python train.py --num_hidden_layers=16 --intermediate_size=576 --hidden_act="tanh_gelu" --parallel_block=true --init="normal" --init_std_up=0.0366 --optimizer="muon" --learning_rate=0.0039 --lr_mult_qkv=0.5 --decay_fraction=0.739 --max_seq_len=1024 --doc_mask=true
Each number is 500 + 50 x the weight over its row's rms, rounded and kept within 0 to 999. Layers, rows and columns count from 0. Numbers have three digits each. The size before them is the row's rms in percent of the matrix's.

# layer 2 MLP down (transposed), 576x192, rms 0.0515, rows 188-328, columns 96-143
088:615519577502554516529460461473472490589500481582568506521588450426582516535495496429450455524517481482566517495501496603506511600474459448494523
096:553475541491500534463482490528458518548531529525507515492491415430543421500500556505466451573539478466571482511571523511514452464444487545501443
114:638506513504549461502505520510514501565540514463578487598567438507499529469487505480538544496489519510496475508571449397489429497496544631559529
119:486548524520388501481513496507398516435515545447484538586415475338412546521437453452461417509482496513567511452436538527488531443464577472564575
089:539565471483474522456527493539595576521486411509488481490488494448663493562518461458538529445503619500487534495529483533556555477513491499422471
105:441443524535501523444623460514561504502511503445530566511546542562455540499551524464421490479525460528515465556426421468622505487518572512526513
096:427608496464508437535431432479449489448562452532468503612498538391486465507547451508473511454565461562496487523435476571576435430495591531460569
093:517520443466539529417584457531439437448533446384563454558497606461473557633477515481481558509499535504542525498518601479572461450515470497408432
113:558580493573400448538513503506461528479603448520534427465613574338470437550536565542534451487519539497524485507463503578507479494453422478530569
098:580512515505405499512467505503546530506512480508461497521482420434465552489528517521555450444533561428511537468535438477513477495480508476546570
101:590566574513495530555561358516499512537437567615509504476525524500478501466453540529498502495547490504462434536478524549494534398536562406549497
081:452418462464479476541607495415570417519534496468484552466498492454494464414555446434534465582522571526551551521513567402528459479498544539415488
081:465408583471472470631504604494525508552404563462467450498530460545515527479493474503451483498421480430536542584445489488556491522439428621569517
112:497498500492481542465438535512590568499501547510482562504464548566453547581508558380385522551399470491487456510475531432482481394558549497510483
102:509434488507485505511453446478567454600485552558561552486534461435613498438425618520486421494499481539575564604477478505476536475509481524527544
088:483455506471586558466453474471432457520464495488450581429504539586493637575529558456406496546553503492481447426537492469648542481433468446507511
094:530507515511448531459447559541519512514387447505430419560482474525669470512526480466469511600511486458550504487456510499410521576421558484490552
088:545395456523462495483503596513511577535529512553473553582549431465538453508515491580466475484475471522529565504476526497533514481599430517435505
075:454428486479525476563442466473511439540457510488551522480541489539632545436480532416536443492492445567471487390397479523499556600547424456513496
114:463468577500555503455466573459551559441450525560533473476561397394458582536584556394458448489533484488391488518468452525528464512549547575521509
104:572539459452577466508447582481538552433553439551575525479406528494495509499510539477512454460461556560469497448471460476501594470529476502384457
109:546449552573519549469455485543475433458515441583510430417513502469508498557464484509478488423485567402521611532411463519468453468526579563471514
085:476518567478403437559524472500482395497582512442461501585481504460517562528456529456552417459407539475442499497493501506514568483542548518455525
118:510437529441569534553417569464477564484444554422495483517515453462583499512488563546511417511517475546459496438450487466478464481499514520476475
085:450512537466483521420469381434514432484574544545533481570454569530407440583447440532519461491513452517546556564555498472480437501517518462503497
115:554613428419487566516445552507509577560465443590583486568575537375517525438442373513493467485487433592455505402524455452477415480449539525513518
086:513487533546560429475534514441525510486485504487483417563487530416553553455502507467517506503493516464400552444493511439593493465537476574463502
102:572478467429446483554470495546478444500586445558490448564529531495529521483456460487423487512440541574563480498493582528553408519492483532525547
109:553500506554444446494530421551509453472466487516455541455513473413515431516463475578585533408472529493562502508434503477548499481546512508470508
095:484530515540486560489440542438462505540598478476513541455537530475572476562431546494492530523518469471467488462517461452473519506534622375500470
095:511527438570486529501455570459434480516437466412526476549479592514496463460577407484568548556514515568513431452500496466480478527502492603534465
095:503619491515505507546516481462509568515586549407461525437456528556544417541434474500513468539460453504461555484505563575509535463473575400525481
097:475511590472408496491475580441400434509331381434493495482519502489441564540487506410510567562407373545510388486443485585498423489539489483523466
085:407533529453422562456528513452495458464482501457514457442506432442463543436512522450444476494498534527420588558521435459558561502561476441508460
082:541521533393446480508422388514611493408540516530479547473538576505466475591545550557498480493488486437454497533539518477405529535534443620473524
094:503496591537588598448496503537555454466544598486441418578546616471490538534565464485456412562475535554407540400497474600535515454407515567466434
114:625513490499485403473508516479465501535446560526407469509520441458520447412419468597494445514510504534527526516462505527459498517488538546462488
124:447491547445463589493501470493518509477444412483488436524502583509550476519508401444521478466417453493573524494452540412481452517405503507505491
109:545509425539500457462492510441521456489526563549557553401536482451554524471524469472484564422419598511563451404521449418547513440539376663556656
100:464500566462457543574491450519459528545481473492569556515537505503578456574563547472493525477567481555469396459614525498539486484484465535477489
116:526487580560501483479454560448513498561548535543499492542406497430535531440439465515559372514386620384583595434528517444507508507538542375528539
120:491531448529595457456530451494558527472485476536557529498486564503500509478537526509585535376389557568515506563460473421550481597444410516494492
108:431483525477513486574581582547472572423423480399602522539474507575461478586508478502487464535506532505504489476548566473481519526489460483537483
101:490583461486528570527462535591456452516453546535510530506451376485477496395444527486567519459471545546476437469517437532488448502505504517538466
106:505520492529420545481497495438401405524528486530518458398504536536494551457444489440514484579553466536470537559515450428514538465506522573411522
107:507509504529505518509445580461472565504442503449504497456486584466494418487508477549453500519462520488497571551551465436468469547486560446540530
120:518563406516432489410480442495456541495427447547551511569527510498542611587485513565431491500547459424564414462452527488530564524432494463607490
089:434462482585503632515530516553465469566580498546440527532524467493543533533399534541523538400526465466498620453531442453502448493412469549464495
108:452436506539517494557441497414463487509491554545559464423594567504539480507543481543490530447441402534462501515589505478532519445545465489426412
120:525505442491555577538471525536590422575475506542521501540503439485532513504500583481477478524561523509447485508508518440491496533514522520400457
115:493467432422625472500503446513458500475529533510492553507521550438466522438452416501511512461461555424555494525593445506467579542541410483465462
121:539471492446551562447566506479527486537511509539513399456603417599565543332453543583479475468491502446562488519524500550467476422446551585571490
099:521443442564537501450531529564441500444555566449499465509500470486603422557487577589574514352434526529517516557511501519500355623572475523479567
094:444563442394606490505528484452416425427470431465505554492424557541444461500440543511522578479497485480417421522521526410519549539431452518674491
110:519550563495533565470462481452556502511510557469469503451480505497461530548451503519492481470441514466456511561525534553477425559559482451509525
134:526581506496452559545533376476545480481431518488563384483478498549383567471482550517468423524566484462493460415472499482553491451517463465559495
107:528576548489483477564471554589484507600469429516422482547482526541452485510559522576561484488453443482492404446513546575416465591540509499533474
091:471454424557459526468562413476455506521580522514529415486512504558368544462460442440624573528570504497442532517522477526443419468442503454515595
088:495556405535538491558535485438494505414469472496587414418501583446559460523569401490495488492436466592490469482456512501518509442444512425520500
098:455474486512530557563512515473505481471528462535547495469397456481480509518587368498494562340551576489445332474513491474500556557531433538524443
092:478488545554552488533467565609522442551480494504520570526473494598436570476448507544480578436558517532500546561377556469456563410453441531521457
103:477427439466483467553471543462590453435493486445452457520543497509570525527518525452574475499457626466538418496548555486446404522449509483544471
104:387512478518522452464460556431532457434524519417460532534479483500431448561456498474429437519531432530493441502521509511503548492461573463497448
107:441508422613460473495530407514583551537571463540468464490522513460513462509506439533544482573491448462487508516459605493470473393473398607401443
086:540469415544516394418454517498589475470537543544517456470453442495546456543440471499526451468516428562535453483385475474493503492530506488421543
112:523514562460594511503571583472435468531356465478452550498579458483505503544471506509431505451543416536412463504437503559570497464476477480541554
089:515520455482453509473507564487491479526584510563565466482538452576534432523454366525480503548436493369537547455463523514531517499500599464480561
100:523415563485551540576545493570455613483522480462534562522575515567335571499505454501422506503504487524494451466469479557461505471535463533505419
077:536488518469431616575451455493545596467548470495465538460391551594536492577559465471504438535494463523465466385518419525483494564588515486491470
101:532445519536537541505605473542430580491467398423528527510464440531576471449545520561469422543502521535492381449470579487481498511518443557492567
137:497525538559459476572437398512453525503512502509567505613456581499461522433576506531546505517465415463414448487523530534510533451470423554443519
089:447545396532603498475415523545485594458536535541487540533519514469562487471505515535430559483528459539556403556597463526563532502586521575501494
095:460462469428518500542436518534546454586483558547554521505567466527579455501553552439550648609548509550450437452422456499437474502500544505500502
099:447477448559509451507520406596486489675486546488459478474434474528555490506516547588538523467444598424590465505630549529516527452482467530460509
094:510520520616529470524491485525398594473540410506596526448517555544380554524515480469510449531489431473493589582495480482514484467458481431496409
091:480522473492475517490460591496513599566518409405504506490423531527506441520519489474494458435555587423574457436595461532494485489562463452481515
082:478440508506436577601513503541593406570476545512486498546391451442524458507512524481381507490506475529446562558569477494560523515472520451529546
098:537603470546497514450546515505498526494467511492448511420475450526549465457476535516504426546507438470504467490389450582541404516414562459487449
116:519472449510535473525521475467461576522498492545561484569497565469543503499534444412451462445459572476480536471468431401497485475567521514574438
118:541605515467347507420535546392433384585498442459466525506493560463423489491582478456484501462511538542558517481499532458509570484527500538526535
076:424408541537475549500501473422488488495402498634521453495502429518532476497584601443488431443520473473553443569565516499520544477626454537487572
088:608414475462527526433381491526575473455605497583521536479507526496487553466474542563534558543446490569490440497417567465626483502506508400469484
105:500490446427530465477507525416445495495422434455523442444532414452504469443504483512496479522531414487515540475351432573487658540496505459496393
094:609519452502606550459434483596566543504538548544430455520459500437538511500413505605481459391472445488483524596426493505498442468550525516395518
116:551518519476521455531474468466408530515597532619585625518427488479517496504438514453592491561549522486535461542535517554512438474526471529532557
087:518517521529554536538566502504531438487500479496449407481453493467483519429517527445474524489509415529342478414573490545426505486516471431592518
103:538488495469473534411529411492574508453538555464523494439487484454493466561506462565520495551553501505516503537563521524511453567481364539495537
086:482531436627527523466591430458456528461517456530509479504449400526512500459459513501531492420446543507477482561482460532554496562447463486471508
104:450542484423549426508450528561445539569548482523515518458470537468563463527515449524538430457491491478551528435580549435446503475478523521436487
119:482438484517550548491542488489555455556478484436489522546559472595459528445481436476457551463539475480476550459454493567549585627534544484455449
102:514554552501580542441377474495523430493515595443474460514520552463495593509545500576463469544514458436490486572527446450437495475454566512469523
068:586522505494419510547386516503489479463514497569456556484447532471570451439560528483473511548494510518451511499482429511400514578532454496544476
080:509522494460435601560544515439440537594579428510539453448505525415573524393506505546458524452406507457524525410567525522475466485540477474502513
102:470557516507424484510524519472592464426529567487506466502430550522539564515424492452510507470381570533513462412565477433492589458513526547551444
093:501464515489466432486534517406505444534595523574494532516535453453565514475530485480503543574488492411454574386522489507552481427543503652461426
092:483462516562446483509504492530456463415435540447501455489564474461445564530487544544519497483450508497423518609425514508485478538525496500436596
113:433501423439487561450432513484474527512514563536461499530622424447562474493450461534418511472447404531526505446470475474460582498508446546495569
077:524506475509506491580517483523415465531507496546522402515463531465462417533581485580457493567504555565494474481462474445466509549473541490525447
087:574458499509499517448446495477571462566462463490533499487485548512521531453598429548408542477352451479592516521409534414449558457538418498535518
097:534430573455493504523406506552478473428397407494491545469506537456475501460490536576516586504446394544580499540495388527442499466526497391521489
088:532505584473444525416557466481438546460555474505527466403531440562513548576494583424403422535496512519518542477522364454508503421540483533557510
084:519502526463489565558556467406486582435490473439522539410431453537416506561521545572451431459622554502462508504473476469565466425464477495538587
127:474510553523485459486560436458437513446504566602543494472527640457474566468581502485456546432485524545414430473481478511578484496490536516502496
108:591488545555507434567556579521551448437559531520494533536483481474509613453520507548545571357440503480484479485522530523548464526563517408619604
091:546436551483461461446573427489527477612565483485557501452451557522538584499513543365527528488478548569513412492463452574517494484422392520509501
087:497537497525571471509477511490547572458431462375506502452505552472506432515477532492506487516502511519469604438449467543514449431537516477545461
117:536533526472561527475508529486411530479484583526501479453485576473569509461528421450434465444539513410544558563533448547501448508442480527546504
085:383501504481539459551525478492488531501489582554388467509437437449500566478435564519586508580508466500455541498542412454493534561539533431504461
094:532431493513506512490434447555484498424539526377471530601521491431627524511534582566500515547536569589515530484516534601539609570427466457480544
109:408464487524437537471396546522493503474529477495516545531492359455517448495421416477512465515472535503522486521476594468507472487542547587520518
101:441429453546409501546459507484440453532470453403505521504551479559487469446442475484609588523552428531455508595537481454565557562497478551502496
098:478519423422495603404561499550480428540555449514639412445543495494563586427516515437461442441455544525478527586498474450522501501464442551421527
080:438477486397435562449517556518624452497419504440393469548410586442513480422578572594504484556507488550468582571458573544436522397505551421512457
105:451533399475507498482522541535517434556450516536481507511586549476415486440457519543475580515541484457458522461449535462531556522483477504553428
096:535544493524511539468484553496541443533527486556557424529406522504530591480544508627547524504492510528473441483576593562407472543465474454519438
083:508492533558508532428491467505532573470481518492468511524435528468422599493430574550458415480439461530518522410398455494468616476452502523517473
076:482489497504552490504407505483608374566617547476618497480499475460535499491518486432504593453510452508431480448532436456520460463541556379490559
104:532505538503506451514509560522471446450468589522435381545502419512450618464440575460540565468503515451508520447553455478462417548602498526452513
124:499556509484520471523517422501516524505489445474487506495472496487437569549433484515582524508506455440500357585563495377478415472458436511482426
093:527457515484457536528516483547455526410453377423497506508495407548562566507534491481582536451486537451545508547512446512456457498448456556485525
102:476567518504556547554558490495490417477428516486486440409476488541482514446445477419488456382461476496541483581441422519472506433551557465437513
101:631578516495479558451481430547418485572521499491479555414492475476496465564542480544399485547489478511550498543535530485499538418515567464548475
085:494507452493476498536477548551546495533549475519582503567471398501487459504478509516450436432541549506579513515615512477480455483520407494524543
094:463502502394540501500532574517507503549547422527580532476437536531451463573556423518449482458465422541533581548595518507467534470513471512580490
071:463414528588496531491415492392524441507436474579439450462428475558489548455576527512578514581514477473410533482535498532479430550488534481555525
101:515481468553495460561486544560476470630451554519549468518506455507489560495448532469532485529594577463519499491516502503466526537491463395433531
093:449468513482528503468482525416515552427554511547500460474559485427402495549525495528451469479518502515549494466550470448559517398559546531417529
114:446513509495530481448511517530488414513458487536422560538479484395466504565540519431539610514481462472434566423462539474534492463464484514578504
093:493559506371577499487502572517483516522504558552544549460476586508498583513482533518508480457477538494570426543499554474505433545451491521535495
112:502492463486530433536518557558447545505535482565504544566515463560513439520478428521462461471469531514550486535461515463516583545440550523516532
091:542503599599441462446516472428403510449531500558512555428536445466456499479511445506479556476513494519450514443470477547510510526472443380571615
121:461468503464454438540592486528491526519546421522518492565490538545433514540438519524520529628493443448496505473555487471493447592586561455474410
090:501523483557594446464499463433498512502556513490461476409555554453523500554386486452463469483680475477562590491511519430443479575497490544504522
098:462529484499462504502465506535448541509517458557517580468537437525505488454476581433544530446432441555581498439551467530485457576513505441541612
089:478470505490504530518515409459522564433498536562501491511629504472517534514567643552597409497547537526551510533496478503546549463448588489442461
119:478460494481425459471468498535429483488548428475528529523509492565603488483509463513501552429531421442577455476527453590507536528499560513565550
119:537503436473582438502565467480489387443500485542432497519537468562521440538392492508509528570508449477431504485526500503516463587558472484514451
096:535581550517592435482520531440461498552405536528575515528466485468544429498421442546493486486481512417444548548473469529520417547536451580579533
082:541499579613466569564429512455507524466513501495410489502469426531525359529544506482508471524467481463475490524533552458454409503526483550521518
111:492520536521508500486493414581531462547456489449502548407497467511544491578544494567382542453479510507522530617561516499564477509559479468551491
108:521477529456519501523541484505430470537440489567478435460507463533422445428392505463515434508513481614434493435452553548527453499539540516584543
# layer 2 MLP up, 576x192, rms 0.106, rows 189-329, columns 96-143
091:567477505551491437495426456506421390506475537508542469472469485526490525420487478489462554443530493608456545474471555537507455541517507502408493
093:494597545473482470528533548488469526493404467513460443529528578437524551466644522443545496458571480555525430463542556483442505436461518521532466
099:486559452628479436485537448450492514423378455483535498462531552508489452508568478535537560518530508495630541576518545424516533492531491370576455
074:520594551436478489440404466538459426555581462544479523505477491461456449481496530545460441398510557464459514431543462510509472434477485491547573
103:483520460489524540532413531521453509492547461471405509504436494525532460460552525481513563543501506463440477525405498516635626487568520466501600
092:469450457552466544514587506562493374500395429468486537471539467416495466521487586524577488606509498384422484565524567478516545436449423411593489
129:521475518506474463603481506598548551538445519615395485405489386570538493401576491481519492572483511476489505417439361591503567539461521537591523
095:469538531375471444508473504454487515456493441441495453510498448489423397418597499487509452507519504567526528459522540483449519563440362444474493
086:503485537495490414529514562563480552494439545519515523492451516541512557452518516453536596486529477445531528481511393539477572555529540532516522
097:521629510432468458507447482503445536479529480539504514456592553483484492482528455502576546515461510529491456468595453570476492488522415570566466
096:562593576528522453488409434482509568476404509551508474581386532498500486556521542550462463426491513502479472462523453501493524490475464504597516
087:538518473525524491487489441520556509396505556509512575467513495429588505568542511586489540542493591589511475412523518483482568523651541426413398
102:434441587521565506505399513615556440538426516528504500548419464539505493472516547440531518481482448470539377556437550435464473536498479506486531
095:571553465510585494491532538516463542486468433455457498422438539457524449498383472487453381423410524501445480452560557502515450530486543411623422
089:451427506576442473471374500451460495592429459508612497526486479516565553487485529558541444514453474545527489451481439465565561473545484516559478
092:503496410528516482578551506503581553487470388582452565538458490569435495491512490476514619539490514547521483483495422482518481508567533494403537
104:525585539463547489434499455437504476437478507434563415406492573483493543546452489443589541438462513501493461557511579492529473533386606423495531
076:466523484394425494488591590432423526554519497459390488564446465538415561429619559522442439552453479406532568573480478516470483409550470415587557
098:579613517435535535524549490482402461415550584448485476474537571329477512521612537534429406499508509510524532498469518572439493452527527477513519
100:552418347513503381524529515495458520531461528463503424414448461581452576402495606515563532555478418525510443490491591572465484532488446455457529
109:484474479431505514492544515465526395515514598442475493489525599468561445517553485520465496510424442573463492465465572525439355442507548489431528
085:478512505443529472420430551508464518547440437455498473449479496497468524582558567595422566580624502470551574540506569464492476609472479415499455
116:567457521523492474585438454505442512500539592507527484495437510472531494500572466510617420477546490525524456562541510473506491541475486466504463
171:496501454525521522578544573545519510500470467472455496417565425454533512453560514436506519538513553526449448450463475542503574577492463490485448
108:487474520517581376548462405549433375547603473473479399536422548579499498540489555452570491449517510424438476563511498503445547552529530477560527
079:478527512500480480464465488548512461499585482455533511406495453545467440568489565502532539596494489443485475588465432483553586471419410357507515
096:500504529485474427512504446489511491570523517550573374504550401531469607506522587513544421452498481555482533560514430597617466572580495446405456
099:467490602476529474557549493499459481449504505556431487459495524508550481545468509489521575503437534557464466471488506425570478529459584564427517
083:453425462600464468483510519451443525528480511479502532550546435534450534491510565602479531514468440412587535493501528526500525450624601407595501
101:467494484447449545566496531420519440500514381525523564553430415445604497448515575481529512403422558568459567548430502433534606429550433510504486
083:450445508498469475526441485455518552477450475509581526516488372534407465439446543537502506546425547503480473532546443468441479477565529572567492
102:468557566441510478473574469553548569502588510560459564610393469495536446460430487491546475483563603545527560575506498386431542549499503528592467
078:451493435473508375487482486523530525461460505513449496422463457485529554421524517491444507494580500459484485521479547598482532443457529484493556
082:443478401494503370475532499556429464495410516458519491494579570495495547523392526505527562449547539613437472540444464533511530466432462440481518
089:418476553503524421566554515537462494549533478522478486464420456404438462444535569534561509456488413518526512534477503417467574503510461482541454
111:467514424507499565476427556456464384476552487422503518518509509566515471577552513588523476470546420541456485517553479472599515412525492437476575
112:434557471502481581534469441481512465535461495582487471528499532518516491575582612543499496474540563514369583458466467507520413438432553539523460
109:399459477522472494504488503502486471496470395456486431480509528596465508587481470539511487445450531499503562512534410563404557472472452511458549
098:483493495478501470502596540520467516422518437465533393523390506552552465498511492402483491513470459523475460510431575580504333490557521447562521
094:522406540430529512564489524488534490576552549587559402508406562587509549471626559497534471506504545432487531507478518466429498485458574455589490
112:506576503516506567471461531502568583476434542530486496504524562552496389482532505500528528565399505472457503465494453478457525550524539475560457
095:532445545507576542474548515527510496599543500506558556585466534521433479573425523486477593463581594477483541525500484469414543565378517523535464
085:460461469599469456506476540549486483490459534437458539505593401545473489458492453474538456515535408490596520478533464498552510487552564506508449
088:561466453483417462562494529477456472452489559470563437457516577464484463565565535572495457495574451447470513489552540502465495491600534437609541
091:519454475516425455569443541556503535510492457542470493497472638439505518493565494538437445481603441460493575518459518532508555565480543495456537
114:510452406414471464384478451522519567512492483477524533583433439491539552556495495464476547526533561459465519469487526536485507486568418473532500
083:491529442503407548547436597525549522459429537490461493561503474537454491466535443575467488468552517484450549511496527494504507489460567514473451
103:548375510503515450601436494529381508471542544517490529574488554572546578558435486446477426452562572435447470579518536429459538618446425486522521
099:545542473535552580481482500487531470579546493539488533539411510475419434480482527570347522443498438480398510424581480415527425463468463545521511
108:473461387500522435445527611457531448536512453437467472458541455487557438496522518496417483491505462579505462455533572474498488471514430515484491
099:530526481522587495500477514495496508480454486516468421480468557440478551482505558536473467531517561456541544471474484521438517516509538580555501
104:440507563514486566567492485549431565535511401593516571576368443492444479455490454461509510480465531474478505516537444508484610443510421549565444
112:541355501550514420497467491559541528561426552489508456506531431456535597582470444547542439530469505619508550420488520495478400503576534538367490
095:501414532438500529502571566578531526450524525525559460459577410522519550498457564486487533591565480466466503411495531516412478567539556532497493
117:465562567558540424539482420448507472527508483538521535489393546609529440483490513536470496491541498475504477500541436456499437559555448475659575
094:487487531466491412567509470537473484427538536461540486529458599517589424467536512570511542603553450545476502558507431534504440588539504491560539
133:609541468552480509529443556464505515470415514469530563472514533428526488551566512508419438496379537555572539460461538492611537439475486563436419
101:489441547531431459497606544537425536569528494540492591474437476534487546524473650500518640488523508484530475483469525528467599494404467567491471
101:541495445445499538605505567488484491591554472536469503506434441457517477555522528523452545331559568469458487538465495493524515487541481524434501
089:564438505530521461504531509541434571440533545501467557571443469502523515502493538463566553527391528506508582469507515562530453502476517481492489
095:551503411487491499515521506560537537455466489547391466484513492486462508490584571493547525455533412588477606447490516546457446516592503446544506
098:463449565524476422447459521538442505551392447544480500490479522531472499494422506447492475547601487443529564526626487578466491472383440483582509
098:554513453560470530558454496566580524561387544488488526455526574543441453533527493455523524468479463524530418499594445497496352527471551479470571
100:440507511483536475560481488549454453501495398569526507421536549485560520497509429468500602527491514423468491448508457502484584549495567559438529
102:548396510527539445475480455561465461513460448538501609610422586566567459538434522512554558476577556461458602545471514453414588583520479482584432
084:477418496450562484523464565559466495499529520528495501526492577584505567485467583515548529563457552439397534583406558470407460464520558559472488
101:470424506508492561513453543475506514495473472504486520519508489508499537519556523404483570556526518419490488409551411518536479497518483532392423
109:432514548553531424434504526565538435495466572524525486553552486432473513495474562553523523458502545445525532601389554474419511468437523565576505
100:438425439526497439443457533496508514460577521469487526443531506521471542515581487508478420556567397594659522500479481514531507414525508453552563
114:461543442511523503548549488507462510525488551504546510489360521445513477431595564564547579564536400391488489485462512513464555478525477470528571
098:485493568482442568555566487549528519565560496481506485452406456451457509453450474512565510500479473555461526525402556460518476467462491524417451
111:442484464475529542540426528554513443574498525491542520478597505509445486481567479469590590596507489502500494423508401495518515512490488540460485
091:521478438530523528476550512493416533457474460554500465408459430434546417571496546486449505553582523454451480474446511446531453535481488468533517
102:499528461472438449537442483521510551572526671495445552533479555507557496445495523494463592431416571634488480482439554507509511420591501580435550
075:471493465473465540448391575488491427436612506443477512525590503544464592542566486519472489565497504481524533573548517559540517510437475487434466
086:549544489584454634597595427453558375479526548472512451542415399524487516510507487507507464499516484464508586557569480522558532502460520425453507
100:559419472576481391540455467543467537521569439546534483573462539478476565499399577569505465536513474559496503556448431444465482530551551560531549
108:557549406444458579529488433444438489523411392460465496577555477503520504446421603538418513483462517584445523460427533573526490598519522522516451
103:497447478580395496444497539481505532438538520602503540610547392440506539508432518595588493547484562469433419539511508532447475453554490532494437
075:562500528539511426484458506523469496487418471457489472454519557494399540513548485598491449516529508521539547472451483514513522503381523416538465
100:584538524519406441531529569440414548537451506499394501501379566376543576527482551437471475427554550461427382452558486551433467539432603470464457
092:457468528529486562499505552462459503523572462541587522489448598382526533604510524467557469444497594571459554545621493446555474488535556488565483
091:532436492435525469510416437466451460531506467464606445584503543478514430517501521658565528456477440511500501485488532527544561571510407495452525
108:474554427419508555483553460417530536376501569483450484495472386597486478393560531477495491551490440557448497479472488630529578493502494464534450
137:435514483496437460489453460594477560548475573512498593532564530509473455525511540570558507547526552454639532508394443504558527491429562579475451
097:515486502446485473473463525518356554521551526620550547568439484542518521543512528491504462543550504475546477498490498560372463497499482482474497
115:564454484442445404503419525511459456524438533516486521422482505396504564561481474431509504528539506466531478523525541487484507491548492531523526
102:495457507458477494563527536496502429400445501466562421492525537533538524552371554533611483549466472501510476480500493512476516556488488451457527
103:559482498595486500538490461496524547501443385521548455519510509522623504543554422491511458507550510496462567503515509505489528485493437451508485
098:475410472520468457534549511393393436474507511441491555504606475507495388480468453458595487530447498477462468576421500479518552459547459456532580
070:436522442452505461574429574497464564465509551488459514556482404504476474524430529491496526502503503522482503479440495427441493522437493531366603
097:457495511494528476505482498571478564431426497516590543526515489490530491585509480536588547513580519455468503534490438465465579532439522432425461
097:498475525532471459504443447504531459501447465525476543572581445537594463456499517578636552473533533480481551449533508430506488475562536404534493
083:517459532535497493561484495398493456460524563540488538469492448516465419509466450489591434541598520360556631527427478549500551449454599499606513
104:477545512496517477498560543465520487522468486555442568452525551555472493470581338519546590510595537497537367444567480466507447533407565433547428
102:479466435435414364464544495555480497487477547538499435584528460548432447428418534520430442505482454590528584504495535487482480603498485509498434
115:418532583501484532506390474399558481485429521527464608498480565537514501448484511474523480454458494423482560504497494546475459445432524499513506
112:456543491496503496500572564484444485474491435527411529458571432439468409542428508521552482593532509523521413517553493515544464534559574523445464
084:481566546504477511509549571489489492470490461424440496367543493476545551529560463510503564498445580569541499531499514524526426449520542592496360
086:479469484467477487522460495495581537526474482458567452471491539525488576450595484545526506521559490523572548498442524491525570426480498495483509
089:439495510439451458470561559595489614479514588567435442583580469426493525434433416550508513529557509627463502509509530464511465505516586534417484
105:441476501548528426606392522476473469555505457489537539508555496534526511538597475505518564520492522499587606519468418466435504492541505566535533
093:516533556464500465526493528510482516593399497473547501448522474521513533482543551552532559527592459524534461472571399423464475491442474509563528
100:428500514469545563524477513572535482457344471529465459485445555456460464543519559516533659523508516540518567448476522477563628505518558528511423
160:528501485498453479509522496580507403547510508581515474529528437558455566493523442494495489438499486476515411525612561489496507495471466517453531
101:453437433484357496441483516503458576470530474473486536549427387543468507421443587542557518542544545528524513620472504502390542509507447531485490
080:511486545536537507487514567474485561458462464480504532499489502479414499524409451487536568562461519407438467556500548420380459458575567426443562
109:554501537483438617480625478437546620485414470573421451461391512515451483439539548436566538466547478445576464509576484454373428470452479554516537
110:492424539516493441508490492550520586471534568451506449442518414405471531602393548592515536559379541513600435437473406526467443456497565537390584
083:430590491543446498506469576449534544479532542493476449540564416548448473401441540528432391475511530488458487502546504495489488557467512491466386
080:533515476491483500530608609531460485603540485504610452414460473566513571407523534484429447548523501537504584541407540488494540501586470398372533
073:589529509567437510588473505457486538517423567487467528526461656446528394504499398561438533433433496436536514458506527456533647491409534469511637
097:489439492501500472534483407570509492487434508485482526490447394556420466470555479511564526459513511487445526462497543494368457580467507411558512
107:556439518504488524580370470501511503561580499521498539509571437474475528478479609480454497470518532566473444420470506582498551545478529641530454
072:564392388580458504541481525495533499494481514475498435491505472537521493504527608515599584614474604569571495491528528432513503425479582515562445
073:529498551411466486484487586591610462482613506530523484573394477479481572436463451528470551437438554542471543504513432437525514448512519484438535
097:533564507512556508560567554507553523439433359502541503472517580430504502526559538654594585430526562586462531385478449474508447540511546457556490
115:416506515473451510433495461493486473487485599499418541542513485467472480498407460494561551584442452524516544472502436637472418563503538488418531
100:504476447491559451529488555444565481564435522609518431414490495460494455427584431576422442471408432578475508497493519488498572503489519472471499
090:531599416546469472508492527549471539467422446564510458481466582488592489443433581465556435494544477548448490499452550468430517475500538454457560
096:469416535525452608486435533460405462625505475536503531659470410511554427454509530545510445462412474521451482576518422507487546442442501464524574
075:550466562563474414523493431501468499577480531488490423624498490473504468453495480490427471450637518450468461503486440456525470488449542450528529
103:505336638443417442536488526548503465515533507583521571498342604467524525532515553444473543513454587419461519551524503503469504528503512556480574
073:467415415594508452512425504419479500491543436587470441403521436574387609514482509521548506537464465502442482472518430542460482473474547509566637
094:575453495471506379533439483587544546446489601482566500517469487491570515479421463537529459489459554590443489559373581504443515500521513482498447
088:577428408465462514525435482514528567424494443454485403580477489573505542439456530561551460539578476524480509450483575535440449489437486589488499
108:385649491501568548488580438416507437477509521473513517461505565513464502457539464472543434507527431514508506493421498482518473512506484498643492
090:553395524440526497578522538474455439557592501500606524486539479586486479480490517482504494564558530565573494532513545437481527462523453355428520
105:544381487428506433511483547467477484379547499526404540572500553487471495457510510466505531505503523495467493498426504497435585460529560600502491
099:473436497455575464562437541536528470522474454517560472581531517544514493554429535480553445444415489502523478447419435453474545535469538470406424
112:617485461513504452607500561503568557521526627533405435505511567563483490463471504503415519441448398523418480491466455529620478508486505476473559
079:464494529420487522612422483502468531431474489530525508490436557496520528494504531441561479505513580477456511485402463512433502488438501436517543
093:499537530503499423570484592505443553465460420501514487526391511441632537588536532488475554480426552505465447496494502499449550520490516536564448
077:564422467546515517539498595334546489475530570552573540522585495409518557511502580534484452501543441502491512555536517488493521495369531522533449
108:475395501559540560503475540525458591426441483508489478582468462516538490562482554602524529450548511499381544455511467518487355555540562580504591
106:419467438478524591539466545543507552579553521464577414460482487504511574517512447597544486461553464525526462439383488516529519427426470465391513
084:541514492473549437551521554558518540543486501535535469396483420597553487500514406548411446459478522526479556510459397449600398595521513512584516
086:486577482397480524447597605455524490493549507544514497456495495465445536510499464508462489437509491525491504463609516454531494535466496436493433
103:574520456569553553461436456494517445427558462543535515577510425533428500428497520615489542522533606537475524410438502513598496477463550472419486
106:465529609569574434442521515522409515504544490581500514519495507495488512493488508499460481509541431485451420522486502506439568511524507481487475
092:545483368521539519531460502504515498542455486524511433545473473573485510513485589548578551591494434525428599494489530507453552618565523539495463